config = dict(
    n_layer=13,
    d_model=256,
    n_head=12,
    n_kv_head=12,
    head_dim=32,
    d_mlp=1024,
    vocab_size=2048,
    activation='gelu',
    norm='layernorm',
    norm_place='pre',
    norm_eps=1e-06,
    positions='rope',
    rope_base=12100.0,
    rope_fraction=0.25,
    qk_norm=False,
    attn_scale=0.177,
    bias='all',
    tie_embeddings=False,
    parallel_block=False,
    init='normal',
    init_std_qkv=0.0265,
    init_std_o=0.0,
    init_std_up=0.0265,
    init_std_down=0.0,
    optimizer='adamw',
    lr=0.00135,
    lr_mult_o=1.67,
    beta1=0.95,
    beta2=0.95,
    lr_head=0.00436,
    warmup_steps=241,
    schedule='wsd',
    decay_fraction=0.797,
    decay_shape='linear',
    final_lr_fraction=0.1,
    batch_tokens=[32768, 65536, 98304],
    seq_len=128,
    doc_mask=True,
    train_tokens=832800000,
    steps=13162,
    dataset='wikipedia_en',
)
Each number is 128 + 24 x the weight over its row's rms, rounded and kept within 0 to 255. Layers, rows and columns count from 0. Numbers have three digits each. The size before them is the row's rms in percent of the matrix's.

# layer 2 MLP down (transposed), 1024x256, rms 0.125, rows 863-890, columns 0-255
100:091113096092132131105151105148075133167085135079110163170147134164170120124177114109133123135128090113148145105117093132081162091156115134176123104098093159145151141124157087133109131123098102129126110153135142153132172144175131159142129099104157138123161110089121092151121128117169125103153109138110122110120170140152126149139125125137124139170116129129106124123155159119150113121133127112155129158132104125092114121130123122101159142184121131113111159181125098090131123114093151128133120132102158108143132113109175167118127125127113116112173124093097117094087132126165129120140149149108124156176101156110112078163102152095094118112100115144124122101100186126184120153122102186142143130143124120109117074150124164144161144137140162151095119100123148128130112124114121
096:139139142127130139129103150087123121116085115138138115097134086105123065141128126128120151180111153189141138131139120161149136075177111115153135122120108141096137134087140173151112115104137095156165135133071099134114094139123146127138099090169131128098156117155132099134097103132123122104108135159085162131150114142165083134123099116128177139122148190134111106143136127125123122125127116143150114063165134153173125129102103104141114106150134122107146128149135144141131107080151098138125156134106153150135170139188147099141111139140109144168147137123120118110123155122108117109092073068154100136119176135127160141107139136143146115130157117176118160108107083103114137110155140175112097141110152146119112119120154123150136149156132120138115120133152092072124105147100168
098:130139186091137130127176149105127173131095089137168120099155131172185148161143136119161158125099172131133080120122125162149139116154118157151122156118120118126124121118126129095196100134106117135112152101135148070123108108147150180107135141148131108148170129131106082130122168084141107147108114092140131126126083148087125180136131138128148089144158125153126145154162107113148119098112144106121084104099098140149123111144106146107161149135152147103128133139113138140098127144123173138128138143142140100126104128109146158156123132144102081115079123157140106119149140144131099140091098108162142113104139149120087090161152095092132128116131117120125142148102106162145176100099124128129136102138109097111151140146092162068123128084138112146155096136147173143142096104115114
112:133132123122071098099135117130138109117078120174168096155197100132086111139129120132131107122145138136136166144133154151067159143112075133105112093076175122133129150164130127113119145171128147137091173101103138121128163155079164127116153159136122118138153171127115106106117123124105108128125124138124091125164151150085135130123125086112138137144157107122128132123148141103143077130109110154129125154089138133119171108125102121125122133095149114103108129132119137143135122148157068159134130099125128133124126133151162103122124115131185136115143111120118070147160120122120178124157113172119129096127131076126123157109076112166106149176137121176109119138138087138154104131108125103146141162109120176170151148117163130112088097124138155131115125156078146140101129139138147
099:126156105124155136127141120112115099144091131128132140141170127100112120109073156125150118100135123137165144141126107090119122144113097149095073156113099137125134157144114114145156101127123134153096143128126138126118148135111126106144113134121123070163134139084138151152110189139165132135125151159136142170095107121125126156106164148138151149095122105137099111176107144159109115151157129160106128083156123122159113143150115109132129163156138143091108130146111151141096138159126150080118133130118090119109067193049141113111129121152110150143151123142116132101143082109132122137157162146109133119127120107152143122130164116135109106083130126158123150128155114134127126140109120118066212071090130130115131150128125157164139155158119124129183118077126138146125115134111066
107:137133130098117142111148126143147143112149150140100133122170086123105146130096107132091181140115119112091152166111130118144152133101144106141144174123124156182116100096134110077100123091132103121120128159081137085138104169129155095147108085113127135141132142100103133146084080158110139127155089161154125138126114132143165179161074140108123149142157063131078115128163141124116107113139121136094123115151108127143154128095131124149122143150122136160159122081087122131118137122147117140138134145145164117144156139152125125085126126142113094166136132116140121125102128168122144147155128144061150131130133093121077094127152157131094172168126146133155156139125133159094122148149112114135078140138159124088133157169071107125126115126109138113115106123162109170144108137156079
096:155109092134111117143118124136148108152094171175107114152119119166100121075127100114124137096137135139114105143112103158143124151158129156155085143138121090142098120081114141086137149108137111073100142110139102136095122129142115140160163126134108149137115113087154130152128181156142111118162151114134113093100109137103132132135156137137128122108133149135130119150102188115134130126137179108142187111094171157145128109148089063142120161138114154102146147170137134138096168080160161153099085186116137140138190138116117107110106147116127114109133115120114140096129167129160153154108117122094129101177146117123145100103126167094119136140146129153115128149147160082116086090090149155116135139137168138111102098162107159103138109110138143147157092113131123119125135138102117
107:149129139136076095152181119136157130109182125126093162090108135085109129113170119114141130175087089172138109104162134150107157108151115101128092150126089083128138144138163138170168124142153159113093133165138074094098105117115112114123155163128149103112110174125111120102143145180128101069117144143165134098135116155117133116104139101126106117136092142120117116103097157133128124107149144178118090106127142133118080114111121161136139120136112151151119111130144092115136112117109109140146113107165140095135115129158081128140106118134164136114138152149111137160135145124148109114090142120156087115157128092112135074128126118171135125119136137128132109150170104096165143077111116099150088158153115134154144162157160112163113117152165122108134153159111160128146150162112147
085:119118127130096094124133100149070108158121132157133165113087161125086113090138103140155146151130133047125141166169129112156137156105088136144103136066106137150151118127147184126152131087150127165161138084119141131119100120095109116154095121111142129125094126125109135107140133111106124158108101143122145111135082114123142141112109146089168166140107094126100162154155140126122123108136093133123135144130118156149134096170170120172115162164152149134087134103137131127134137130099143108118170126086138108094133144136159093107101141147153121104148138115102132132122156162113117172146159147154125127095141128149177128156123154082136100094121148104149152156168143069132162100141109119131080140118152064167155136112115088108126126144128114139139102148107131123124121137150161
114:155121124171100110140082127124103146108160117153171126118169151132107115170124113093157128095134125122102146159132155109108127124085167116127145150135110175109144070121156126126120121140101112144146128119193127123135108101082114140128094130088145101134088129128113145140104136122120138139111122198139116078148165106140114101175088123111131159136127122164044097154163127114113084117127112126142160115127127141148083117154136130114135161109136117114117146070117126120179145134126118101135137106136144105139121141110109128149141131154100138158138188119120157099120120136127145164151151153127163172124169099115120147153107133103160104159171121103125070122137099127109087104136103141099157111106142127121143158170133087091147156112091136128140108129127130144101125153156089
091:142156103124170107100148138096065082120115150134140133124124125132155124133138126149132140074060107103152147127147111144140133097121116152128119099139145135153119127110151122105106106104141085153162120095141151115140137097115163126153112062120146179157108084128123148129093135106086139143140137142137138147138149126137104144143144120080132083114129150136172102123180117118121142188119143129143162127101136123120088149136119131134199118113142121132117168158142138129115130098118130086119121172108124122117109138097148105073107109128118086101172106112136121131106115182094115117103157123108146154113090131153135139112132149123156165135087117147109138123150163112151115092146105188153166140104159101081168113108124132109166141145179137152120145144106165107101109128124145
101:113126109155145105157148155117074149101167119109128127124117117126094109102092124136135113153099154125128123143148159156131124168110114128110151130128076113124126161139149151154119117147129146176111155135168083145140100124110074103127127107104134129157109133148126130129119112117129142132134111142098165133150092156138105143117129121157162093130098125147133103126108123169126165087165089114148132066147122117155113147160127165154129122164147198088139122154116141103119090133082120121112165101125170108094073157153118126138158109121130157134129110098116153141145105122078138139107086084158128129104145145087152123132122092103134134122133125130172147130125096107147146087144090083129108102163118146104161159153132110128141154176113162121136154116111112217137122099104127
098:093096139160136125099135133160118119109127133132109130096149146134128151109089148177141126116128128124172168113149085166117150165193123127141075091150143161151113125101162144123118137144128159093116081148131141114110148164176161124141102162174151159113122113147107116129138133125109111120091099126091125143121107117143160113140127151157100104113102131131130109116126162127134128170126118110146148153104160131166141138118130128134096129068149077110110111176114116162112125108152095134103079107115104097123115066116139169112081157125088158102108123165165147130172151123130156084132092114092164146111148087145138115152116112165101108153122120169126163128129170114108115100134135117125142099092129138146116147146128134135117125119148088141148108119092130098146102188114153
098:110142161156145161133104131132146117115137140135166120106117144132143128139142139132122156121076118174100139145118126067099132150114129154166133134141130133066103130107146147109131167125115137140121130138083108118160120109135126131113118117153126101150123126079134144183138093108104082117141165137143143128141141123120155140164107101142131180124141135150095122140122082089140095104119110134114142080078136120112133172114105141157144164100126130141084086085112149133123153121140066113130134116174159099149149168239151106110150149149143113163101112143129135084105093131111124125164104150152123149086141090117178103111156159138151111131143098121121093145139118124094108106177142109132123157125099115147136147103123137121106121128147124138106108133131101131107174149144159
088:115125160109136144126158124153191119136124138147106108126172144072130172161174094130131080116118128129124152135133150119144118123116142148139137135125164139135117145169103103131102160158141142113143174114134114103139088120090145135136154150149105159146133171125143119113108193135111138079127104105116087138135118169111101114125119127118073161136173169072122137126083129136140115138116148150153118131090104161141110101109102126137128105096104085151120181098105154070167126119173147107134077186154145133111160092075158122137100160120129152136129078100102136131146118159133129124115105120135107173171115131129149156110146137144120113137126105125109121124083149123113114177109161110129138124111135154142111110113134121097077096124128131113139119144133134100153095113152104
094:126148127141161118123157140119130130117108133115125130111103155111128125137135165111147122092127130079158120116135140126085168088112132096098113100098080104120123115146145105039137132161102094125141084126114099124094078111149137085089151125121111129118107128133131163162170145129144117163137107117118155135118150160167082118140123155161114117101094134158102126111144100127146171125124166149156149162154125143117145140137118164171136126152100118122170149105134065144085143116147178115110138119114170120094131134117153155103136150130123126127146121134135141141133146118109124123164156107111149111088138135125135120047143161139131121110111146101123114159164140141113159136142125098178164117137109116130140171174191120085129160101131060138160119157127104142132123127124099
104:150123100105165141144126154163143139122121106119137162128094137139143146153091138092109160131114147142135100105107112152145148161104124146113105099142101111172105129124155078192091138114107061131143114125159100123124117094109117089131154112155138141116156113162155119089116082105149100073139141119131162113095098139124131114145143179159137090114129112134107127132076133113101131102124127061163123139157107121193128115111152162087158094158152161140140139145133124119131080107122125154137133078127133129118156140131153182122133138144099091116110107172159156119151094119144125161100102129127131153127145154100132148128142076114081119133135118143151152142113149112168140103152137147172108147127096172122084123143094103152144101133126130099120155127129137163139136148098128
103:099151145123173125132127143121106102123126144146169126110136168134130146128132138121114116140096136114167128132149119114163160129086149119094134113168127145116122120110138128130119135129099113138107130133164084132141074091098144086136157096120149136130144146097129100076086127092116129147145125127091151103103134122144131194145119139115129117123147164047136157144099078110135175116154129111138119118162118109210103140108151120094157086108123139130163122070138117127113121135175124140096127116090137099131099135129140123146146149110150167118146146121112098143147129104142148121079135132152128125079152133149161154107107133094153099120127096121178127159151139148139114142123134093094104141142141116135084143143112114140083140142169150197134133120174092178113134141167139
099:136154108139151151128100138119137108127144118118131125113114167156092121140111147121158160126100127133156147131177128120151053082124135113094077125116111065116136157099140140128149128094098166122137169133090089119102171135109139115106129079155119161073091098134122140117133086165143139127158092109131137122121143120121144088166104127160136161094103153143150114143078133151144132108121149132112093140100132130110132103113162071123121129142135140121120123104139132152128138110153125110145097120145184116129150114131094087143121108144088159117129152143187155128146198140156120098119155128094115144113174110106145160078126128100158132100154149152113115134117072124108181163130153098130118133123117094126161124120122120145110161146117123139164138157114121112111170159122103
108:159095139091124172144125136132141126126149153078160152141096120148159166104119175127154146097151116135122095130148110113160126136083158122104158141164127162162168159143137114144136069171116182108125140133111111125143136097121113122137125110106152150087082145130147130105123149121077116148100117125116152107111151095107122113136140136143117109089142133140082118156128161156116141104126135156119119143117126093086123121104147117113164062138145106095104144130124133089146119081149096127153125155116117141148121139123116134137085128132153114122172095163184130187129118110123135121136162100153173102102161128135147112131143114130128168103182175124182084128129111136100101110103133086143129124147119162125114132152094117123134165180094122116074097113106146149109116132126141
090:162128169122103119167142125125102095080118147153115111122146107137130094136117188120113093120139103132124138113135128156131158146125154147176113117167137134127142114101128146129123136117102122107093099091090121115162124139169153128094110154142120072083173167156144074105155165103109117116051140139152124080149146086125120121097114139124165140145153116104135129115136180112147092130122154134104119148089134125128183142108151121169124112104115113125131140123118143138124106083144069139125093106144113136151171156123149104111098124131145154117123139145119090128168151128138149105124098153179148150147091136167120071137091131149136119126134123112178113144169149155125102127105118123122140137101126142153082111135099106137123078195147117135136116119127150111137108162114139
087:142114096123101138132151089118117106139134124150105140144088128101122146127131117110119138118168134106146102170163098150139127119139151104143117143181119117175155149092079128095101151133139154168148104162150107157152144134140076160107141168151155143099095110123101144123126160130139140054101164156161171076116126119152160157134113091115130129121175146092134116151116164127144116133144167097112099136097141118086109110133100124096128170103142095166099124132141106120165097094120143139136158100175149138181081140107131120136116094103107122142129129119101123120099094128159123103110083080168134114117134170127116141144112089120138096120127096180102180115117126148126122135135114159162133104151145092129137110137117130117133159127117077155154110133171137130114140116141138
092:137135119134150126081144124158107069118108137135131119128138099157096112150118132173136065140114142071131152112133135094149151159103093116123097113165162115154132126112127120091131131161129153100125132123126091124122116185132134130139156138155156118144139174104136100140157229137134137105136097170153127148173169130120165168121164154130131124123190094102136138144103114116111136163119147109125115138116127145135148103122093106164105095126152094120133143153130111120107154142117127133112094106118082150133157121052150095114135147101157151132149115126164134116142131101135137123115111162115109116132113131144135096135107134147115110123150170129112151107134155153180114133134119107112208120137107149119085127141099096113146123156145092113107106075129146117110079134126120
106:111150142154125109165090141093095098113148157147169117114145152106129109157147133095125156143108139117064083140133102112067088166076171129121180094139128134110113104117100108137137139093141111182174132081159102122151131118126107096134138115132124137121107091128097131141131133104137120091145141152123084135136153085148117130127122125156128112145152109133139130132112113132124114127145112138088145103159131129118153164141151097149100156104133160098147082108115136136156140116162149140138099134162127151099107155137130117144157106140124127153146217115158145100128073173114112148137115140106155125124124153107137128125175100125170144122139118113123086114134098114126141124147140144106141117112136140087122137131135110156069097159167149190155146143150124132100116080123176
110:141156104119102135108147153138141165119126174146121082176111129121109126142166160091125075095151133113122149141123160157178108168087114146145152133181096151115094115163123121145084071116099134080108152111136132083130116135095146125119142170149120123105121142156168145120134106141094144095143130101152121118127170153150134141095126133123123147093135138165147119142113142124147145130165115183090107128122105121118121117133109105132163130126128083086154143079134117130141173142137084071129073112140127149121144143119129114101111130099164115141100107107097131103156137112138106138152100164134159101094115123153170137133113115136137112124117129100137140124124158144088091150114122124158147134126105143079129092142131155127135137127110145136152119112175134104195146176152075
094:151122157132152143151107174094193110168124129145100116124135149116150119123131150133136151103200129130137128187132109135115109146148138147136123119175122096119110141145090139130120129132132110090130129076111104148122070145109065135141110147122185139131106137150110151142122164103138158163136126130116135150137124134161094116154098108139098109090138135081128059160088097128123105176152129121120098123112158169160096112172105142137117143127136116089138144137082163100137119118164111138128148149143164113109106129129134103150139142135126104118160147134097126130153132141128151119155098130188123099088137093113096146067165120124112090126140098162103131106117114140115097100165132135133109121189138106107103121098165115123099107107152114122161128155158097132134118100125144
092:097148116126122087149109130136143176113162158152132108181136191165092125098140119173096114172095127128148141116089130171109119116131112145118109106112152164151133095101204107123096132126130114073152131142127182161145185131139172129128098152108131126097175126122129131115098137131132091117146107127121156153135144145136110154090151107177132102100107123157141170121137137161120128165143132140140090117124094121097138101114094100092100111099109135129127117117144138167120128134118142177111113112140088149098176133111143139156144091115121149148123071120125113090118158122117174099174136135122099126125116109142093087148107123135123131113126136126101130168123125101140137119099106072096137094131126126132127139150134158161127116148139128107124152138108159111151095192126130
096:106112113150105186154099120117130138083125178113168115112140124136130120118083083134105155121113160119121137126127170137144137165135120106096170169139113094114129132091140078130100082126152150112072134103116118128173116119117078133063099141110107118130126113109193152155109168110137113091152138101131146118129133079130128160152095145136122107143177161107140115133119115098174140123095120133109124145175108175158144073114139118121168107119142147120183184102133153123143097123113121125161080135138142119157126120100121141105114148123112099148129143085163140142122124126113148142146121146139147139124105152115130176114138115133136088124128111144144135111118168169123157204111087129147160141128130124125165103104093126125117124146138130111137138126115113172123116106098111
# layer 2 MLP up, 1024x256, rms 0.124, rows 864-890, columns 0-255
098:111129126123118145111153095114128173132194148147122125157130141143134149140139100107122099109133090090078164141160162112125129180109184161117136126107090103138116109134133118117147101152156149128051108152165133124134192105118091115158153161159120124127155135107134128106118119112154164153107104114141153134141145126131146101103145181145105121136148154124141148135121076134122130135127129123103109130069099104123159116124178139113142137158123125170089140127117099135143144162126161108135128137153115151141107142156099133088124106106140133148124076168151108121131095139152134106108153100101148078142108089105110111126115136070088145125096113108138114122131131140093138153100158090109134150118147115175121108088127149146114111140152110086128149094152141201138161121133101
100:158106108137089117144115109127109108120155141146107134084150155104094139149146133120087094107104098142146148137101152106122150179144099143059140149134120103124128131135136146156106114090123122138160138169154117133147115133115095074148121151095161101163112110137104143125162098105104160120087131081120116157160187122138097123096082110123122125112069132115165150139123108126108156140102149113162127166195108128133106116144136124143105092139125117190114115125099136115143162121130099117119116099107120125131146112139115173160127115125149147123164125095089146141152134134100167106160116123115108113147121173130150138124107129138092130194141156149131147100150160145095104162131117126165154138147126143126092132148126113156122075175118123104187118124128150087143147164158143
110:171146167111120147129160130150110098095136133105104089105140146103152108119132161140165110182150113165079120119124106166116077166149131109126136139127137106140153169146131108124147095133095114114122119144080134129162121156087158163124105131170121161093121161149130163085142107136145156125099158110162085163177136119140151108094133118147114146117170145111130107162099112108129124147100131133082138127091113130076134115114111138150126188120117139150123123110147117114117133130105098114142105152054103134164155082167089124093100076117112147141112129144110141066124158122120111099121118152121140141138151094158120136101158133113150173148159140156094141149139084109076158104134146155175132129137140137127111119112120102136093140140138123142117117129108146111151148147141113
100:105138144138167123090121100135124172120127116121113101144071133141185107132137098101102149117136136144148107119134114112116123124118105080140188120167112133139137122128107169091116153160137108114155088128099129130106092149131134163135151137143140121118108092159128117107142117142118106116125128130136109123135117122132152133126102143141117093138135135129140141136134164111088135129151129108183137146122117123130118123101151119116104102158094128158133081104149139114149156140149089201103137126163116147126146057141144106119145122127199133111146124125114111172096135169115103082111153144148128140116122111140100149139094151086164142116139133096179111121103143103142133100141184161155063198136168153126131117124119151085110075120120164144085143153129159148120117092171147
101:103093131120099130156094129114118130098089125172123130102139181147129108115128144122130104170152144124133099081132123180142133102150128148118096087120132111122188146127110147117152120131121154122159136133126141156140106073141151160151120138120151118113146125151144174118107127128132144114141137106171171147172136141122106137124127127145114133094123150090183141129111133115154136183115128128145111113101105154106155122141134080061115161121156107071136114104146131173107104176100136142134130118111095171115122135134113145104130114090169139106106135123175129150139168131160102128075137115165138138165099155136167127150108117073139155100166146108126078109107073092096135125134141106130106127127096165137093075125129142128132138122096104119145176134117152102112097133147140
098:116147161075108124103161098157119106115147071118134115121149124099170123170121143149105102124154092107134170121166122121158120088125143075124157132197106146154134143166160128137160102142121121156133100149079158142160124169131148146142103132117109104136124140143118155114161116172114161129132122133149149134141130126152140103092088096102105100171127100131137127134147097106122124129085117150149122118134078134101125118114167157119130139164154117132122162123124108106105133189109158121177107099156053111143139091119133136132126134123130129119143165114156146104143113097114120129140149127146150130090092097117136155179146098136109116133103127065153109123093081164167133121160107105115130136124129117188130116099144103166127142139108126106108130117135116116155092162156116
100:122127124110164103115130133121146137125114163147144130102115153155141152106143124094129129119137149108124131148104136137109110139126185124133154132098121147104110157124112115172163128154149163118119139103109154087106146166170108127142157131148147095144192113079110166104147111131140142097118132123145149159120132110131160093113130144122102174105150107156109173132078104079165146119124144166126111102119150082135159124166109157086131159114110150081110110092132105153119186081113115123142112110127132096126150110164123103120122080139125122158098069129114161137112135169156172148145086113160172138119102113145155087120136130126141111110123094152137146124139165115093150140115172097148067157087081134140106114128129130071133119129119118136121109097115119106153166144110132
090:146147107158151119144104122128194148128106094150144075127169140147114091158121166115087119130149144220162130121117130132122144121166141130129140117163129121072110125133135094120114105156111104068101095181146110133148139143121138130109127129164117133124163154124110150146118115152165115126158168134133104136132134147151093118149123099149128092133135139150130113131127112098102131185111129129107107122138134143119108182108145142114125104133127118143142121136113125130104133123148148144134153146140130138140125101118111125148182081138105156148109112161146079136118104094124154132111105109119134176149102088097080132103148125166151142158172122128114062062112137159125100125115148139139127116112082174108097130131186169131120130083102141102128160140171137099111130146121099
109:122117132120124158139125140123142115127157116173132133115160125112123106124168163131103106113175127136119127111151141116095071167176136116089171103127115141085106134188136135163102138146102139097112152138145131095123109091153114152131098125095139095171114108157153145118115114161123152141102120081112126150130131105133101123087136110157121145104137120135135100104132086122143153133093078125135111101146134114106110096119141130112125161148152097130097139145162151135112171179122133115136156136144175105165169135132099096117141131130148121090124129167144094134132096155098145107159140132092130128104104109162128147098137099155104117119139142103102146109157152114124157113163160095127085093094165156127117091051127167129152149139121188106097149172112117115122107161146172
092:141115163126164094126135115155167121115122113157134129095130118098098111103143164122133144157138130141112123092102139130110109141137135091078126120132123114139167107134131124142134123166096149126143156187132091147138151148113062162127102187127118088134142165135118145124165117113167119111108117119106164095157107124140138109112170144129131162126162119122085142135069137156131152093127129090168134134143152081131137135111148176142048143154110099090167088120117113105151165149139114209060150149133128148156127137121136081141069141132141102119111169139116122138137134132137165152124110156136140150124154120154129126152142120087104112098152120108162128115133099140106143163116160111136107142133102141165097130115124129110084124149090126107089136129110140137125128136129159
098:126122137087113100099102128127169143104149155110131103137149114099184135174123140135123147148151135100071101131120159117100108092144145133123087114154137134125143110134082082140156100152116169149121106121099153096124144126151120132173095101120124144106139171158159127100165112116155139166138129117161102155135118112101093152122102094076085123139112109124148103109139084072149141095153096112147180130119108152081122131145154102101131089139153115145148095129133116143116155125152125108162102172112118154105145157142104135124131149147132115140168149117120131098164188118173160110146150141129132101125156155125137160146152137133134139132108127144100158097097145139076149135137098124117087101119114121152080100086138141149114171129133148118172135137163113082103104133148125
098:124149128101071131112142109093142104104110112135128114123143158079161125161130129095120150145129168160133142132103102150130134099125125118126169165158137107131122119139116137184126091163164122137146139140127127117110117115239122165097121123179121119127123103122108115144145128094149135124135205115105127155132156107126109120107097115087109117142169122113124140140060077127140141114124113145147165124118121120125117145104168138140166112144126136148115125100121130127147201144123116114191182177134123135169096105144130134165133147166154129144113101121089120138118108095122085124138117128115145097138111094127116149169127130146152111105140110094123122121121139114063131123099144113115093125084127142135141092171127134128104122130075113130151129120167158129111128102149134
099:141143144086093061129126149155110123153111127137127157158117119178152108121140118087112135126154136112092075149145086111108092120130150151137137121133110165135149115142102093131159133110146112110164096108135146136141130127126140128150097135119107135129141143153111121098144136139138148149152105112132109170139140152148118154111148127097149085096124125117094148163111164104149143139095123088093155168159126167118120082150128126139118116154153130116174110119146096108141118124143142122118120153107135131142167139133161113142113139103147155180194114095100147093156174142155137112135152060143136130131104129121135132152081105102128100146127074157127142117067083161150101082065086159095110125088141117103145128131128126159144117158101144120129147095128130111121075122103090
096:131156138126149106128134119141102144098148068129126121127070127152088073117179148140133151120129096082106156124107117109079142148161152141089160133101112120134144100138153135160109121153143130159147133190123113139144152105128093137121139120138151152122093110134106116095136115109146143151110211154108115129103112121135122120092149097146138116117100125173132137097136134130118133155136113130121160125139178107156151076104126163134111164174138159096093078089085110149123146148101107140140178098140113085167123121143070129101148141127131148133088143163138105153157099110104132118114120117115134093116137111131161096103117120121146137093158144155176180139157121129159136100124131103151120136119148139139123070092140121135145148124122142116109148140145133164121103118089171
098:130104154115102144113087143159128135130125119149111098122142128109088114120119067125129116181140120183141142160102057142142114155154132173176135163178143152154149084119114142147149153143091142108148107133144121125130105158104084133129121148133123127127114104126104131101117125126116137149134159133128114142156170131109149096130054089143154163154134136146129146182091160145109116127126141144132128095093136126129140113090125106111087088135105085112107116140120127130145101149117095107138130125166073162153142124120117094152119141113097134124108174130139146096129105148114146095094124131160136175139121129146076147168112140133095092123158143150124122130096128138129102112124165111120127128122156134158111127139088129143107097163120171132121153083193186147126101167121115
102:112123197117110142107171114166090146146139125134146079118127130133116125174153126135141100132119128154141115170173128127117128142120151143116127123119146151097161142137080116103182109166143125125109164135096129161142129134127130129157122149104113126178132162156141108109130126149149183185161144116128100139129102123114168118121127140112124146150120104158128082137141110115117136157143068095115166095119125132073094139100164136117117140136106087093141121111137124088176188142127195094132151123105158116139110125138085097117134141161109143118115149103118171112146099139158123139127125112170131082132110088139115136128137158110121120089120100099124096107131129146093134131113119077110115121122172127159113127119145129081082159101111113165125172136130082117129097112152149
106:111116140161151119127140109159150125128162127141119128131097161116103150143129103072118095122146129128102152132170125129112129163153155167118164122113110105154115096135108118139108111151152127134117113096148126116112116089123112154158140167133141102127130145133138169148121133106135129134084164117174144132139159112108106108123154115116131125085134126159162110103138094155106125134144113170136139108184155112037185086124172160103131146146142107125104141093102163083138109134088127127167140087111135088161142083131105128088119139115162136135088105126112123140132124113137133134147135108104100162137069092142150167121170121126131174133152137141114171152168160099133120098125142088131119141061131089139129113120156101130165107156138171133113149131121131099122094089138108
099:151134122102117114142128160150074126122110104159134136122129159146141106110139135138160144130144092154130098164132136173124132164120146130112126146120134137113103111169129138142155061133120128125098164094095101117104146087166154141128153180099156139113155162137096114121125106117099130139125131121080093122161187120103070112089068096131133146172146101143112152125154131077145129147139135112146160133148104113103151080125154140158084128168117119115155137126130095116138149090117098147154116177143112132110156112135152150136110142144143111126122083112119126116163109102108148120203116120133118087142139168130110146127183151126141148139164097155139130125100147100105098120108079096110114135098155121140092107095152115085124141133139157102100121162111106154119154115155140
107:115119156085131138119136102153119107103182165176152085125155126109118141151142111153143095160129135121125111128129179104159087148125113166085127147058131161152132142154128089117117150107166103118120042147140143120111115125118131130154115137111141131153139111113143165136112114107100147133164150139128119166110114135123131110112091108103159152161086099145085100143132098130098098133110117116142137128116172150150117116140110141095110178130153114107152146134183158091148142134132142137106128132124163122159129108143134116156196131151117127180098118111095152131169129108111118126106092125102157132127088097094128134156094157122150133127123117092112142130135092141162149105145151115149132115121151156151143133118127053114129124088089177117107171136131121108117147141155093
091:100153165134137190105094074142128139135184110117136136125110127136092133144179124141115162122128166145111117124136159091119139117109145124104119114110090117102124110129155151093131125148149138161113144150168156149102155129137133155171144116113121121121108091132102156120075123127140103146186138112122105154123120134146124130106119129126108099067153143170119128148129108078077156106135103162150134095173048095128099115155157138126128142125114137136120132098131103103139167156102163083146181160123143148130110123147129117122150113143081144144121139135111161141077122142087106117145139111087106149127155122138140158127113130129144166104103158123164137112099114105103142143125149100120131108138110146101180128126176139120151152092107140098092165108149077147127101134118156
092:119114146121141090123096146161147135122143129150131114131151148125145123149160114105126152122109134154135123129108148126105109138115127147130157145094098121112080111156138104135124119138157085109098147091129144169086135152123203129113105121091146126138126146127153126111126121138127058170135106109145082129092118144132111120110141165139128135145110107140140181086183098117127129104134126186151155120151137146141140164121107095189111106137120164130127156080150115150137156190133111104122128187072119145118178135156105157166129137140131118128137106138137135078155129115103123166158126169095150122128129102153126129113164143072111131132115098107161091121151090109097148115138156074116124154095138179112119140139150152132119120114129171097082131150100114136112097104113131
095:122134167149149160133135099163139145141156130107188128142112122089115137159165122142133154117136113156130162107140152105103071112150141120112144120115090126103153122095103124129123080122165108140159146123110136175146148084121140115124068107107112140147115065141120136129105120129142102189096127122144154156116166092160091140100109129080136134140104150160099122123139092089082150105146102112146125100196100119159120111107138127110157140140131177102098143098126145139111133147113114123165140164119162117161148151134094167128163130133147144175089157127092113157112132156091164126091147121137136130136158087121113141138142115135124176147106135116164124117123096132082133111118104118111122113100142124138111113073135138138115129103085167105134185139110123150132161154132134
102:126112126126133121139113114158140145162151087088127067112135161119148124175150117132131129131141131120091162166134165115134130148115119120135170059190143156119103123167126176150096129168107116125110105139115108119119096125092139084121088154158151097147108127204134121115124102137138131169149141094098113096130137096119133130138120177096126130131127156127123115138081124130135125133094094132145167130115141118131088121119184125198157141153114124094142147121174075079131164141131094117113127117135094100128153136138127121139145172172132134103129127103127118150125116114098190131090124122100137139136130062128132118123092117143093098137113093143132135145118139148127115132138151131087103166094154156146113144146103154087145134105095128095113142125141129139138114157163133
110:128095099106159129113123133142127106124136132163136096107111075111127116127118105121165105185144139144114103109130117179110139138203109097124128146100134120145149161160097153122134142115114105096088077127131141111154153160118115114180132158110162127127130143138150162106116098096144141124149122144113103167160121166106128111136117154134138144091128152120097139163103133133138121163147127143154116137132103127129149134148113143130091135126099105149161121120118177124098132169096090129136087165121130098093129118127123112070131119123135146099094124152150141136137173099108139109101100102114076174154134149159079129105062160095145158123124110149143169093119137077120136128135174141132135113160158199134145102136166127109127083114155147107120157151156134101131122151116100
093:126120091143116127108148084163077109140155109117103108117129120129123126148163078138133089136110129122123132099120135150098141152131145113115135148095107129140134152123162099163106108113127112129080106190140151128169138112127191087099114123141103142083184143144149102081136090134117066117112125124135114114137128137131154105130125123155156132137101124142125164107164112137095127117115140128147181160140129121115120165108114145133128109149108126159127120099137078170136132140135112132156127132122137174144121125182105163132119116119139080177096121139159146083099145084108098163106143125058119185148118157110137117123109117135136138149141150125183130150144103112141148151076116074131126183127120165177120119124147137151152119135099106153087150120120167142109122143142116
093:136167166084137135131154085127120127188130103088113164116136148063163106146118158099124150099176142093100105147129143155136140140086150134116162127159129122116129137151083153134174136107113181159113128142117124116126112155146127140139131116105126118140102102146113126137182115135106146126133155161166106110134124119112097126119086142116126161134148079143114108096117085111124140112099087135107138139134123111126100106103152153153144109127123099124085112088128111172144131124123130088148154127151109126138100099143126115091148126148162132151110158122108164133129094111149139133113105114131215171149120127094157155130146118157135173125106131128158141057126127164104114147171115189164118164150145144091125128147129115089125114122104163128142120117135110139074138090132133
098:141117147097152128107187114151107108144149095104150114129077102139123158165157160096151121129136123097101126136101098138090110125124129096120115095088118128140140170167091113164141115111138124097113129150122109192063140166146129124170160132144152136142124108122076101118121121158110173116135124163122126111123128148111119104063135074089094150109100123169128142156115126121084126156141138115136155100122141105116126137118135123133114148141149131134073083091142084145120127159138144086135168090100107153155136145143126128187112131135116126130137142124107116127138151156089133126116134136134129135133122133131128111170093116106141131155155163146114117163175132126109085102154140148149140137130157188093087130144112091174108103139067144147096111105153149110130133136151139